config.toml
n_layer = 10
attn_scale = 0.125
bias = "none"
init_std_qkv = 0.0159
train_tokens = 577100000
Each number is 500 + 40 x the weight over its row's rms, rounded and kept within 0 to 999. Layers, rows and columns count from 0. Numbers have three digits each. The size before them is the row's rms in percent of the matrix's.

# v: layer 4 attention value, 512x512, rms 0.102, rows 472-511, columns 256-383
# o: layer 4 attention output (transposed), 512x512, rms 0.0861, rows 472-511, columns 256-383
# gate: layer 4 MLP gate, 1344x512, rms 0.0942, rows 0-8, columns 256-383
# up: layer 4 MLP up, 1344x512, rms 0.0945, rows 0-7, columns 256-383
# down: layer 4 MLP down (transposed), 1344x512, rms 0.0647, rows 0-7, columns 256-383
v472 096:497501483519537518486496526487475476493515548489530476538485492446547471475495505468515533494501465557528504584535473497570499523504476457526418464492471432562482601515458513580567553539534523502406514488488535472501509480515499493479471562549474537489513516430506439453552440506511470478553520539557453558578452463516481492486445525499454608546489519505435522512562495508503477501488
o472 101:454390498468517536497468452503471523508513515500480543539456458542441471451484555480410494522461539564544492456544465446465476488439452471510488523552456459462496516437460518506484462553544463506551554444451486460434528559433547538501520448494491475494510509506513523489499459455544483460452511524432574516497490516473529488489495475511489483546524446535521472499546433499511505558571
v473 089:542523438544460560445573507461536467507495525418473513470494532450499497493522467560507499505462465466498455481551549401478452511509517490431519490509553477438478537452491455533529501507429537413483452549423487492513540485476456508498523517485490468479471523422479504532497512486474438528476574504548494515409460491524567464535566552497473406531444462478477518490449539425579491543526
o473 094:455537494502537511507576469490525443503484486477467499492526475456521530487498410479495493509446518504539573476502532482457509481517477560438480487481519478512525531487523455537575517487515407511485449516483443526500541431498429492485473558577522446455514490534496494561524450613438451577435538453507431556458495523551511503539511558455509435454544450459528470442509452551524493507463
v474 089:540466507441416508432564506440451507449523383496494505528488535544455545545538569511490461571468520515524482482490488476416425499394485499419560494573461519469507497542537536512550506456475525457463495444432480464560500480598492537450491468476492537399503404474452443498462517527565530458428459464494459556483448442527489494492523512465491525541493531428500508476532486452477476482487
o474 090:517458516409546428493461534460498496442469498516487479492464493446422484443496567456463520508526485531567505447479483499494486518499533529479480539479582531497484494490471444508490507492463515531514566516516438482483502533528537503474471496424480488514510497507515515428538516506537482536490512450476436517455428502458492497441524496501482608502525459563454482502542485581529459493562
v475 091:570545509550540542494468455482497483472468474459497478466504511445473550450451460485433483504461465531516498535491543537522426461540491462489510539515521495478485441530456565543542491496436485394502519528502440453494513438468571520511561479436511466504517453501524544469584508429507552492487530496493509471474544558475490451489560468540421439565505449553476518503474515530505492499520
o475 095:500509457600462531516484491463530494566521534438491539415445550450401512553472541482474605468419513554512486504552470519540489467476528515464537592512440528590462439564483527525476532522554518464517468475488482469474459523519534522608595537547502491508547453557464503446479428465514492515415500489515484440560521521463494434416473497526493485509558466534516503573464486472403603434508
v476 085:536489421531504498533494504576509530474457526508482508503491474588539549475522500423449411427469430536489512459485466497531504452558557487508502536526548534520564588540563449516478548486550478462477474497529491488499402496419469425541546530512449511487511547523472482472466412474589594478577461541480461596427480509486555497466515515532519480535440500444397512473534448532485541466454
o476 090:529505526519577470471527524486488492534405508512481533566511547490517399487497432487563518419524519474534501563516531441547518476480495507547482455437477532511568475501564508503500511443502508549480587454567510473463478436520464484480470478464546526452455485502501494552505465473546547425516504467432457534441526556418527543571501408454459545521496448474520542498423537490450473462488
v477 096:522522493424492503487491550482479539576581540489539497510552506510468489522524538535478501468493531461505458527487493521466555528500533456526508506459495515525530488536517494537484448582518492554520415507571488506451537485392499586534532494564480491377518546482530584430503546510582520538352450489441492520496459466474404568580499503515498534492478510480502509538472490508481499516439
o477 097:495537500459478539472480517537482474479502451483535430500495451547530494535457460423510475562494481498455425531493550524392506500454463434427489536450512474445520482427503481451579456466493462423498501519491491408534463499498512511506534490500475487492572580474493502454534475498494479550538547449525512487565528511499550530531494547484481518465523458469477532517481514426493579503465
v478 095:539487494498501458542477423558492591483437512442567547536464534409491387484457515515561484484461570537508565582501476551454484481522492488534504543575557491503499496486563477538487546493553494544521482513467540458492456424465438471515429556492515441467570562458480438417468507532532517519475451485481564431521476493462510483474551533518596493469499529546571434479526460508485464501466
o478 097:517435425536493572568470456471496607479553593510508491472460505417457529523532453538515479444494391428424523511564516516469521490545524641491496431555498561507484547511529535495432500468506474456505457557500527516593507504455484531502481471529445582559565493551474470516531485537526423585474498428530501498490519571512421474496525518516537531467553521581533489500517474516504478498548
v479 109:494514461530506553452531526487464514452530596508579492558432490586540538543468429458486519537434554516592530524474514520524518508469447488528530520552530470517448489542459498505454546535495496528554514511489476505487541507497476501412485441536449487489425558500476543476499472554464480513503525479482423476515490501484442468548457501527483581507461492418526491480538544461549543377454
o479 112:553414473518423587474542472501532465488462547436457572583527493539485439555479502487398438516428544507558517523513465499515457547437493490506508435443573569442399547443482433559437560472462459536462469475480543470456496508537571483499476406551496509464515455546423461449489484477531550542523552466534504487504489550501464506531451422526439539485526557465543456485572489456593517514498
v480 087:491595486462531557508475526509479526444436417502576488589535453526491534481500461521508498484488552452520510462503471492554542499439528560462419555566518436456436544538435468469515534531429577442485511463476620428504499523506518506509513416461529503497486499476560555543531477494578474530525535513480528472502460495483513454478567521517448537497509499466487420545518498485447423445474
o480 096:495454489492571442507504439484481468513497480435547438488425474510483478456532485566498447485535451465554564428531529479502479496496477478485492466558516496537544501532429449481532507459486475470464580437513501550522587448491481511483500537489581515533558433491499491475519498496473435483571439543547458437502523587548441563498441439456401536464483508468499445509509463500427424538466
v481 096:493481446429469487581510520482500576466477561413492504498493444433493549541463520516541494498497470492551463522454541477475546470468482524469465482409540496519520549559536465498497512521509518555518516486523519569494502496505530513465534533430515439505524512506499480440468560486489484544560530505523591490559471503533497477496539502571547497489566499483411450486533528507462525460385
o481 102:589542503484571565494567545482459541482490512584425497458528552491480417518483405506587561450427507481498506470452462482504508600541501466511493519531457494475512481552528484434402495544530476518478483554552441514505480488497469493557554458539439506473418507555557509507569457482446504596445485413509535482525576520518533535498377493501523545486561466478439501459417502429591465465484
v482 101:538494512543537542487558510518478518451491560488535523497536454449424523517613549500497495505532521486522493447444442537502404516518516508499520521401523498484513563459453520427479585477411469473446476510424414544454482422463526467532471563462467514487528517517501500491470465430541529575436497564486507541379513462447502494492538449491496482445486478487474465495538476467496478478605
o482 115:472497517450548517531493418486496530498564491500502519509462548510576549449479470461497523482457491564506524534396595443491420489506468527551478460464467470444551443539551517502561487526526478493453464461523473535462503478531476531547472520514512459500484587500394493489495442459450479457507475465551464474494572464395473487554507442507537557499462470490455503479536546465461484612535
v483 081:467534533502429509479463490425506481558568512488532497500535562426503428449427446480477541508500597464499506482508530479478570429565538512465553492488514461501568510518506438539506539491423468504538454489530498454470562491395467498471456506501503474475449478456514521552499526451457497524517511561519546519465608485474480520417506489441464517456446491500438456545482516517449568511483
o483 092:436513501524468497473491504573471571448513513487433612450489513490470502610539453455565458542502507510476512533433520510405567459483518518499550476518490525514483415456525542504540589445478457418517420510502431539468504499448521467543484538543536491488425460493418508541559482497499468517445522475575517521448533555498511506471467523505545545411472541544463503539470480425473529568469
v484 099:457544530453493538476574461507539526493486551507416498484479575563504460511485501534532592545561514487544528494596442507433573496509450540494511527481494536528556509518476480511466507456476480538486511477402570522488492502540474494500489528557526399539449494497533451492422495512561409510482504438509480521527497470523529458448503455491522536548437519450364453529468456506522547487472
o484 110:506462478495460422507504489556513493472549531463495557422529553461506569447547484511492479490521512531577460442521493502468539509430467503418505475585483502436469514481462491462460530529421414454533514522455571497520471560559415533464543455482551484513561519585557575479487499523579533481516537475487565495431482456495489478519513514521546474505507517553549485499428466520495483617450
v485 097:444450439433527499487493512491476527497525509496464575522503514514455473512467415493516503439507421507529528407478440511518518514431503546534506511497417549511397564452443473520484492495529533469474513490534528441495578509525497595428529510529513488496491440489467508502511579469446515578538496492477515462431483469465506486563474535527490504514461536407500487524497482479511560473567
o485 096:487506595491492529556468454449439456527553481485471555548452517467467444425521492487508437546545497523528455544507469523574496528540448527590425477414590532509509508482475430421514533460409493524503481504533478490444530474553521514526506487551531523546414457499469494510462472477479437483505508525465432524504507545432493487493467519567491472510530508510469473487486507440513552541518
v486 089:520514471547453497525536504509511433549497490535493466499523537512492493456382544496478508473470484504528535465492502466560492587499502544557523608480495453497479519532470483508453522508581477464512527438433529451509496470497586446568558501559493478416496476548545469550366502511464506511476470506520467482452507466462484498578459517498497452571493522514492464477528431563578527462446
o486 094:481493507518415494502458579457488482492463473479518549436515499448458520498418427480517545509510472502492461501556540469567567480569489470578429483435512478513561477445518465489503432514495483475502512593493559482449522508557544479558576484506512551442505491459478507458413471430500484521475486562515490485508487547496514518517526560507491530541465469506567417463563431520491506477550
v487 088:533462491448510511467533496483435459557471514497477480487454557446425452466475510481494407508547521518522482530525529417469446512546499509457516576463548525573467449478429526408489454517556483492608502522529430486529475439462429475455479415488488504468546516543563456523490475466532516521497452507563481465519456588449513459435521496413475511508506458499478485543485512530511541518442
o487 094:549411429447455479529509509490560521487531527496524527494482514472509506596446509490467548584515520542490490516512495532516518553567472460557419497469507496486501543490485563488528479514528483460424527540482516414563475455478443423465516526476505523567516499442501424495487519550453539439485447510542527487460451473486488546539501565481480538430529482436479495530556511538511513503539
v488 089:528432552505557511482474575500452497481476533465456515452509464461523487530442524525494530494527514437495473505537497496522423480539505489447506507463462582562484495490510591475502411508518474550489460599469511451562517546474468513425491487453445465532478494518376478523533522477428481480456417536537498414474384511500440509434466505502550517493543484547478517483502492419436490501475
o488 097:504510534558494511515470538406441525513571521559479514499522417460498451510476518591508528505508524506540475555439484480503520484543469454565485485411498536435549574398463547449539527467549566468448568476485498524516473453453491503489527531425562514458543463529497497510428594511447531555475526558426535480500446546485468503488461525489515484495461497469466518509534539503546528455487
v489 084:404588501561463564522476507451529532430497506493520518495534516521465476498559493523560516467549507474526466513518516499601572461520572448542469457522533501511493509578527448519485499550487550494479511553479486500495474492485493528472516580456441563502513534477514547461553508498511477502473498540471454549588570491509520472492560462520540530538586497437479427489440511537515507495450
o489 090:433506506531503463532547448534459514474540504464523511498465480501477467496514417452501504446478450497475525454525518530552476511467543505516509494585467495479454482506577543536488459514472505473531566510512593510480475498534447549504420536472532503498471496482545503521498481473486579535433459474492537508535545469552463475615445475515601457498536513431460587533503469489540528492491
v490 088:546512478539537546458525497478483474401499523520578512531510490477427494472486461528502534578585480529473522491479481563460590499513493550499556490456582505532476406503452460529541483529497451512510484501485498496496464464461511518524429480450486532514509460563519501517472405523506491492537494536458403486503632520561429485527435524519451507410498522534442482518521552535533530496540
o490 097:544458551497430498521511428567522495439550482477488462507532517503439487523538480474501541496474478563575527538477507477468403532453470449472545514459544506498486500464544511477469549490469465501458426435492473485515496471514498403462490507440534432563467540472428495533494513513450476468509487488453497488510499487461450529508551485501521564562452529521475576424539461401510495506526
v491 090:447536545471538547491437520431495496438539582427501495456387506564504456543493578438488525558577474529492459581489498520508464447480449512477474486478530484577471480553578534527480415527536536540509523527512471504530494572488535502551508449470528416516458530426576438499524508495476489493551497454588504476495514515521518476434506484528460536545552507472478516509484515503472488485519
o491 096:492613453543518512575515511480489526413520479548463531512444487508544493544473541497482504529581538505497448527539536478472534537427497519500574483509573489584497522515524511508550504495497529557514492513456464511499517574487445421448533466620474493506465485534560477511489581409541567503447520501462489499512530506572526523511518472483503467552530491536515515579511527538449455503480
v492 083:480415485545495526585531526530524454536529508481478489437473568511460488475543540510500536498500476540504524544500483454463518476544540459516519566505480458504454519486486448459573430470470514479528561488510493525549499469451483491493579518519490451505518522493505532452475449496470476486512513435444530440489530493438434502447473544449543563495495546570466502408469552551494496519572
o492 094:483461505425432536491502586525552555555515509474465495385427465500474438525468487543556520559559521488557476474460490477468487537504435553500530558520526595446530520523493510441484492452540554491547531438472485516498556451402450462501509488478562530493516437487524493536535523557473494587555459481484493547494486561439520497432505505503471474501528443503510508473453532484473526491508
v493 094:467522447520536499484520476526518502469447527522468518485548599395458466523501518519476502455393444497489517464525501533484521506494498515450545508545503490499446447503524520515468468475535462519476456436520412449576533471417531526522460565440455475553516420509549486554559498528515554501547465483510505514476516523506482499455418562447508524496517404522539543496480534548459477505468
o493 098:491521444453453535518492546498538511483478474511505549450555469585447525552491499485482585413405554471453517575518536461496533489492498500466509547510446474499465587488544558484554512540535469524458513450543533486501559428494530466448560465476511520514513482496506491547499557465506561500452509510544488416571526472467462517518526459501540473474491508527520516463563486423513542503502
v494 087:485438447427477523489505451409547525596560419542480483575524482460457511530575500496497531499482510542484517503548401495460498452524569433543454492492522524434490493506432445482471491459504507506490541451535512470549500473522542515450503496553461522512541550511526438509506506516506517525445565519501492457535528480498516485497393494493481536472494496420493462482523402458537523466490
o494 090:508421454449518446444513459444496563489535468519579498515487464565442422517567550524484503497502508433559483453510521481463475472517532504443498483532431495487510490515523516429483469472458537507475428458523550437602478549449445500506470500546570489520569524550569445502550482496458405449556532558511528418493521429466535524546436498511483499505473504416447497473525479507436462462559
v495 108:491426508548457478472547550498502472522512497522528471532477469439559489512429531544591402485537550519487452515548533485438437487485502500425490520406521476430493531528533516487482494503505481510504545411534369568504512439472551457457533506447491508514526543486464499512460504499547535544470487591507511576492525534476568510515464486515423507522540485453482572497531528550476548458452
o495 114:464392462448452483447500505537516493501533452547533485436531535532487504540499591591561414501444495540478497442546429480517497508429495464507441567576485550459523429436533557523488502584434541499508521583447494544516423527554465495490523525546520500504521514514456552494497453446525491476484515487485542491529534501496478521474439490496546486474615516486493493469482495439500472465505
v496 103:456512491620501410547500459502448463456468505523464511506430542488523503491457542463504525427533521549524473510406460508533472494496480527616530440489532520508478542550557402522515520518522481544471458540495444499471527523465494472487474596514463438476552523387489476382505545459545514495554522492572489533449491521552479520486523467531589491485494447468513491471552549520507486478557
o496 109:521510457595491511549483463483493547487550540503458453532491514520532467478543561447514455467480478501508570519541501505505529479463573634461487512537530492486491556526547594441504513547427464484549589519540528492522478543523492467514479543431475508506436515561464496450528520509481544569410527463476507528440510473453559507552436518470455493461531471515545454501534547411479500470419
v497 087:511529498505488466541573498437492454595478500532500488480540477505479522498502468469563523452511511540515449458475486542508585489451492524537505453507499554506469500495492475531538561434554473525501492480526479562497515527528538469438535523577483482544546422541526516508498459458529573505425438518495459558444538508578474619533486485461498525492486446483484548496564494526462538456539
o497 094:522522498538573483489501468502513502499516501536429474470472492446462565438508530509467464513513513560526457501458434520408539590533482512545551503493463542449557557496480423454487537456462555466512534585516529531503539516488507429458452488556422493427501556518461419528431501523521593577495453488480499435505569557534524534486485524503537454512516455495486414520504433498615457533566
v498 110:478536524472449520572534492576504486429519519511504465507496489562475477482507502485532512498492405459475521471457466483503597494516515517499518541411505585472510451551515458603458505574496509472501511518473462473447502554479548494522570502572482525460527564504586466551437510516525479517410462490408538464563538456504449505564443460456548465452552503449499536512550463550469508513522
o498 107:519460489581487469502452514478599470488469460500543490423553462474470500438458474454459517424478526426538532491560539564489544488520467505530483522509522473495485494495484483460483503535569498550504563526531524510528550509478466591536549552544471445501520516514571507546553540533499519475492493525441474531514488518424504490505558487454455576545457421500518473487479518478468543539470
v499 103:495469585565478418479581566488552532435553527501535454479557510557467477510515540493477464501439501509505474494551493441473496472503469480535541575483474487505546461467471552439542531471492518559548561445481487521528533599564534494501484409499528437511485507468539536473535504465526477470536406482524502499540474511501487453527486536504478460590524493499525530499469512532484552497483
o499 106:541598474525486497494494499433476463486483538498486513468495512487506486533502500492484548397445505498509421456537467438538503535552501494497463511471526510525548487454486502497455546467527497465501489610555410541513489480507523577543367553487486477456482490443512412527429501482548531474464508413482478546541493549419514565527446494526513509535448524487470493427589423495581495510523
v500 095:501527492555510458424516445486515474476522460449578525505526497521510456495474529530491511411606509502436475503510512487510564518525445541504526544454473449518540492487496480421526514559496468529507541556511446460489497538453507502513464537478484564502493474459491476462452546517488547509440423452443467491488519519501504429504489507475471496505564471437430491547456500537539573529538
o500 098:401549471457509452470475535525579421469486422572522494466509522550496556521476488505497481474561479528479495570514555499476552499505514465500457478514458477479533478444489503479447516512510409434508497458554517522534529440539450502513538459442540447444514466520475560485438484509481505500549462569519496505535513439433556532581503547488533470543479465483486481552556520526474455545506
v501 095:484508510543484491471543507559532472499558483487503478507446488552526484437540413462522545508504498564527471543553463441559447531514540468484509534496502609557554484529428482526498452449490494530424504526527475489429521534467515503545508464495433564468553482527526498450484496523483479461471510435458525535561533435564490569506500485512540526483512406555478525512492502535505476495580
o501 099:460496543542490510566467438469585555461484487489454424532518466526531496513518471499477521533487532510551501559513495463437522516481495490514459559399507481470546558465527537513578572452515558477475461453433463392530585471536526524419486487480488455531467548460543518555434497509493505479563565504469519562542505537434449499511507469462482537482512455518507512498455478522535490468524
v502 095:492543545511560500509537482483464509493519444514510599421443481511575394515428510481422499491526514473518522482472517541525476503515533468513509474440448507498488491530432468475550541479587500472433509525547486531557506465531431482491518511516496502546458529470547474500483532495477497515489598522577592474496497542498422453513503491535444495444506541485401511553510484458545450491454
o502 097:494436507514503535501559510493474530477449464510527511460473472494486451543489445519492505536482452520500507506537487561486463450473510490488551475502440554482479442484456538467445450538463428485492505564488453530434539473499496455433580464479579486560474510481523559522470534475461490462495582513415523529499431501481556489476558470511511494440421508413507531458515527487451431515498
v503 096:464423463564482537501517573409484510462516478478515550480503534489483523512556490479519588547416524508546514513480525452488459516449429399534471533574510447530530560515504576486522530516530533484515550416545555534483541473531530577502520498477503461541452488538499462516518491504604480492486461466548546470476521464508434475476532487517525466458549524490523527466511501476518432525487
o503 097:460480505469437532453459481466538483553451527483511492456487516532499520512459530489460573510543504550505501507502408502424432404441452463477522473483464499521466483464522498495469499485478527496569453524526442518487561468473455441489517541529470541464582463514482476426606466513534462503495473562461532542453548567541521535534460485491495522510445549471510553429560479550514533496557
v504 090:499535494509655532433455539502455454519459509435451538520482549471529496511505487493511605557454455425519570563457487484520453536526500491481534423564551495460552503464518556505519500497502538521465461517533513500456571481500476497488493506501470482535549460345491525533512531481512474490427525466446474501527510490571530567476503555464457468443504514463485480457527543539440470482473
o504 098:512512492519482474504539522502517477436493437488504565496473535504522490475498516469456603437509461533524502529541563488516514459477507472524555483613484463534401433536505499545466457499555493522481488549467495619555494554521502520558541533533541485500510505496437500491492498498537462504481471497563525447461520486511544525438492426569517410451509482556485477542507385568566481482492
v505 080:521489509467525463431543511427492530532462504479531544492551505485531496507525520535506495472533502493506521462509489462511512446491472603494445557550461556498461500491476471460494492471484549551538446536522504507448472493562490553493505495507412532491542433517533458516479530487486565590470535401502588583465487537484502465532472466523477596534554546548444484444492555385482422505526
o505 087:482460486495447527487472432492498467541467520485471506486522517494513527471473501448502517479522462481521459464510469522558456500462462480474574475460499479525474545500486526505451487497476498501561510442564561468527450483522508497544519491502538491603515499462548473494526463466571501482508502580553442513506464574451458472529498528435516421474471535537529470464452496525486596508478
v506 100:483492489519537469488490517449524494523492488469599544570449546545476488509439500506491486430488553555573565483467522511493407495544461444581457483465521523531527573549597514541453388496496607485421494484513489503470551509489553442512475555540542539462467501548512497489430466476455548540492499504530490500490519512432471466490412440488462556472520479508423492548541497439521483530454
o506 098:470503461548528452600480523465534474499527411508518563520507518505439461474473517477466462507522468509543590583533431533488477481482414446599499482486549508460537512503487511472474477437501495540458544514446466464512511569505452505567565472597457527517513538531579508539503479505516468520522550454438529532470434439560436483434479497489470528433472421465490471495484518449440452577545
v507 089:514519529538526488577526477479539487515557465556489528538497470487477487525520524495498524420528525492596451516594467525527500548520530441534459593487493494544481473504502535495485506461526456540496574494564489487572478435560477558440520526540503488475452557508516441460516475476529424565542512498478504509512548509455526595530529475481519600462448501520500458531513585448500513517479
o507 095:505482505520456478461533511489424456548454527471480516525485523530500384387468535434492488467510482465479515581481452544450522489482513506516510550564452468480489518572534449527455540506523547514547481572437515518483453524540491483458459470475454502573570491547552434573476539567507476504495494457508522487521501542453552516493507568505500546462542477480535547486466460514465564453554
v508 116:564504489557497477441548505421508506493495489518413505489458530474476559453456527615455546498435504510540518486517478461499424540490488510435531502500477542438477532407461507511478550479453553488451481479564489451490499537541527507488513453462481450450435503505479495540529474480429525494542481536413447545404495522485494474521461568473470524495486507432538562517429503539507507504496
o508 123:487473546525492521442445502444495473482478513569461539551444514471474568470511513493517476493433587502465520520468505481529534417492527594545506503469557493490489493450497496531550553538485538507502566467445477437431465521467547451486493489518527563479529570545562455534501430477458463509573507576440528454536451466473523487512528501519495483524551547497519521511501413556477546461491
v509 086:507547427516530517564470536387565491540527471460485531488469503545486475535558549501473581517463492496546416471508580529577507554549472514489543501496498494509522544494513483538433493517555495512465539541500507441477510522546489526509470500457477500508499524485509503462509543512494483502418485449423531502532517501527492553513464451497478515572528431480465449496457479488515509522492
o509 096:560462489502479459526525517577470510510502498515557431471488508520530540503516488498511485481466483541534473526506539536404550477439451472455518508489430452482443438510499540523481447536490532487509554507566594531534492498516507470551565520545537503560455561418508523514472437489489588514501451501488482453479576495424527543515476473425517459493475533555487527493540531507508495554473
v510 096:611481471499474492611448513500511498510480542509415474490469485567507540484502468520511489482410506492501491580477587466517515517527433504488466548568509406497508536437440512442502482482443508526508439477521573566525444477493511514523464448519515540470445517464475559498472414570457482461580461363513526449523544443380491447587535544450508469545516455446519474480489487445550516498514
o510 104:478503486458464494480475454458545497579494521486528498568502523472480477537426538503427485559461453484453487507438411458533453608480490416580446493503508454495480446519498483529452489513495555464491468446462516502462477508503538461563532484542448514516513503542448408511559505408488555515501427482446572520527526491575525463424499496530527541542489542523561546559519510464448468428520
v511 092:517529513504481479515534513501541486520480448524513557481523494513551442515500430528478513484507478438454496490517453476492491475515553578529491492549508496520457475459450471552489513566562512473481465525439597437549512487542523491509564507522487474471538480474537430514482534498503520475560496525489430415524452372499511527539468552458507483429496533535515501509517452519409505499536
o511 098:506497526501486518507505486548500490487502480606540494497573497471486509587489462522475497493469551500529484485507497510523477497553512545539516558490538456534554443452481412468442527408500476428428412491541455505500478482489409512475506512421515507545522459557489427484571539497494432521496475526428479542552452474537472538511462455520546482499558514476484496524506529541517448524498
gate0 148:518477448510459547532486434475538519572468507407517440415465495504518536455588508497460458458479556557528538496563529562466449527538505540448474476477438479473435541535500412402535492496527490520530488563485526539461538507497511454532470463498543507492476573545487498530546457559494474471552420487434537489483524484519440497520496549433494533509472509546477389453484491408473478455554
up0 143:500502553582513494431465561496546552550515491521543525474538502487486479467455416481512490529512469447530565490471475462524521442517502569464451508464519486512523418562573516484444472483473426490504586496453502508502490555485451514500462524510470500374489455461516528493529420438455468491490573524483444551539495454477508518469542551541502487417474506460499571510436419505492564525509
down0 136:457453494598551500561540467610478472534503511442525525512471485493571520498430530518562493505508490525552476522518453486483544496506541490596434517515518477459559494497506491469560531492484491453508585492522467480466530501511586493465505507481471502483473512501399519501491443510504497517487508484406534451499555514544528479483561537490512456492526533412486482493467562509492494575547
gate1 021:542385500517540479513561538442566482562502478525457486444443466467502542516510525495533508477513534475495506555488499499514506579452416447482521497483498557492515476527513572490499473468454545462523446474514473547575452493488484539515497522490487458584510502548502516504451496509447507427517478544507499504502516531461528474514518528494525469450551549458504486497545521498468483478513
up1 021:453465527567528523470551467480487473488476431500479473482447437455463601555522452481527491481430479503532502513444530545500449524557431508502521519473532568510503531562505555494516468447449503450552475475540478543546511484519447514522475543458517469523484463567520503472466529509534481505492488533507431513467505483531527490515465487492501532480504549472482536453530514474532538487488
down1 016:493537509456561500538467548585448498506473523472478432453559503509497509428500485577529519478549504521464536515412537514465430493473550438484553521484566544512466456422482501523492478522444487511481481563523448523511489451560516451437540478511540536503490584525592504523539495476473516487515457461571496436421521497460568528445433489554504513469548483527542557523452507477434450540568
gate2 128:493521506504491523612395503487530517469465571561449533536497418592502513546464555575477422487483483531538451514522507502544516552526484495438525483442452471556506570546439484570527448555495469539514541488556536512477486512526491465424467471469468476414530556578542500521506495504446549529567529448485534521492482488525430484494512498508466497564515535486520493444504499459487440529539
up2 130:513484482499490540592470537439574558456528557556471520488523469553519535520431484561484463469455496520490443555508540518535496509545538448471507459435437557570587540506493496554522434513445554542550526487592530515490505485513536476455515462428456480480515519598532572478474443480430550464563544465505515542523456513489491518455502543478484480483531529519528483503495518513508464547487
down2 137:517495525499537496464536562547430583453500463541442558534495500481461443499515459522525513528502448512546549445451460462514425510448491513494598510478559466506517522547504556485614434440461498455494527475527471427551525491531556542500466503550481510489576505531520445487488419493430462510543566567512518475462539493524549460516509482492457470505524515448526514452552517488505538437481
gate3 126:461553448545528452508490498490498449489477409514496543488534415464460438457510475474536488490552520537456459540532534516532443443549549557458548524553504505488514510438453522459509491480516569510484477518446497495461495508465462477461527504516547548455488490438519453454582406507603481516574456392557480527477474489495482487518527566574538543499515482467492509523540451485532494437483
up3 121:482535445518522465520512505508509434481461400507510554459562432447444457457528484450524490519534495520469479525560507495527456455520581538450531486544534536486495481453462545482537473468508592512490483504464515465464485518487463463500525538496517564440480461465519502461577439551592481519537465413522487526505485473505474495498489564553519542485524490487479521514536470514522513461478
down3 121:545485542558518498501504470544479533455569514531492505575530522504458529521555543490488518511532529505496551538543535479516439453497516618530479409520535542465531533477479529554542479522505546502543475547604501456517499481527503517532488465404519526446490447475500475460497532545458515476536537442494461485456505499510544501496612450519521503484507455463524572475450533481454451503495
gate4 135:498455481554480576506529552493545520492531485497463467462500502487499473463544503468511451566505459476520469495459495594451530451566463578474565520474491473460528434475473477528459517491508498422448599494474465516560509503445402499495435471499492462526512551539524502540525546490488450557528576558507488517500512447494551447555488604507491559520517493483442542556506492428529514501497
up4 124:521531528473539455497464445521456481525470516518545523553495506516515544532474499534489557410505525529465541538559497420547465526449536427521424492530491541532457569531532518475536474499480507591563400515523531487447494512562610512502560521502507538468486475487461505455490455525495528454473426438487532485497497569480468539443493419525510460475478505532577446429498498558475481527499
down4 141:517459515506517500551505476480510531505485544450568491439479513418433466481453505510496436448555528489509601533509524425432472489458469545489479452548451567529453515468479518466509496526592416550595506497497495459543519485556503501526448492452501482399473545581466540504543511394495435452497443525485494538440503482534497579520486493459492460468526512517541526478395505546453571539449
gate5 137:487515557488550463536499568615508555475567525503566418506575492473545461442468548480451572563425516508530496495507540560513499486470458491488478464486390518495492431440442555490545516515503526473466386425439464513500527487502459556510472474470523409427572507572469490532471554546568453400509424427503519499397466519467507571492486449498518557535499497488510550507516519454521539510523
up5 141:542499523489468537499490483501506504510456439420543542468424465489437605602506521470478504428520506506470446530496500441537486489592488486510484437527549535531524466547555531526402483509553512534536564523608497479486452554500541497536561471466486449489476472492517451435511531452518583474490514541531518526539467472545458553569502522490513450452504520505499531477573404498472483510425
down5 135:439511499461461526721504449440475480509420509454478509509530496428522433496468566539472482498464543478478548534488452493566448498508489540543506506521459510499519483460466503473431475527422495431502513480507425464488460502531501462496565513482480553522483468533510493573497494456548489440395444471453478502517502522412449508443515431430488532535557488490552573493476496528530485503529
gate6 114:596480513560529538458487496515556472562544473466477495535494439518515484554505521453566510464533514596462456391531438418543520502491514485495539531481518493477570472454519551513521516531472582537597482486511504567442434566460535446497528506562500464571486453540459497447519531507435536483407572506490432494525511416461525555500420499481474476519575455457575559465525501528482488542462
up6 104:421548516450470438544496514490470533486446522513510507456527566500477512451494501577450493494490497415523543628476572584470460522515501534500463493506493490535435541540451438488486536453552410470394503500516504485547558424531464559498479490424487554446512564483532507543503467495576478505592437512457570516464474570517478426510572510505514523455425535504437446534478479489521535485534
down6 107:454526497493547438488474518520548520483549505507517522478520512565436488506476547480464533432518546494545477526522588482461460558472551540446455503486458477497485512451536507512484462509521491492520526458592537532441516562504464444510494499475548479487453529543556497551560525425526613567576512513444416524533582489539488454512546549569511457459522502459466530487508483459551477512503
gate7 119:521492454505502459582511510507552410527579477517528473537477475493482491471478440523552521500528455520494447462486453494517447485510465493522541443421465542506526444505483450518452525521550570474492514539594494471540546519525473546493464469560453506481592456549491576501429476491533470422552515552578542533548470513537426429518523501515500534515506485428486500462536533407592512498557
up7 113:529471475479508466599511492516529403497562486491546477542502439543507498515477472489584506470470453504463462441510482538546476488500509484501596472449461520508536472485482429501458492501546595494493523518598474525489560468517453532497503476546461454488538489513491596469468504437555478447577506556578529505563501553535461408516537503556493543542537489450535471471579537444593519527576
down7 110:443517523569512544495472443475571500564495542565503434503553518490560501566457530522536527483558479393402485480500524496544562444495485434468492516482474533461481552496510486520478521507578560519507525538539507460513557517414482494494488523512508577494516485513537561483537507445501506457476480513486514499555559508499468476513472478533534477512526581476559468496532532468465485562482
gate8 135:478509484479451487581446507536470536439536517529526444505508537572501508499479476507486543531570492546541491492498566508517534471474513463483451464501486428437539524504533503451552492476551498468523550435539536577462478487466539526483532561472501580504509524420497542552486532469481471478535441467471533559512483523521464478556480493531472520433502535529495447516482491471509464483454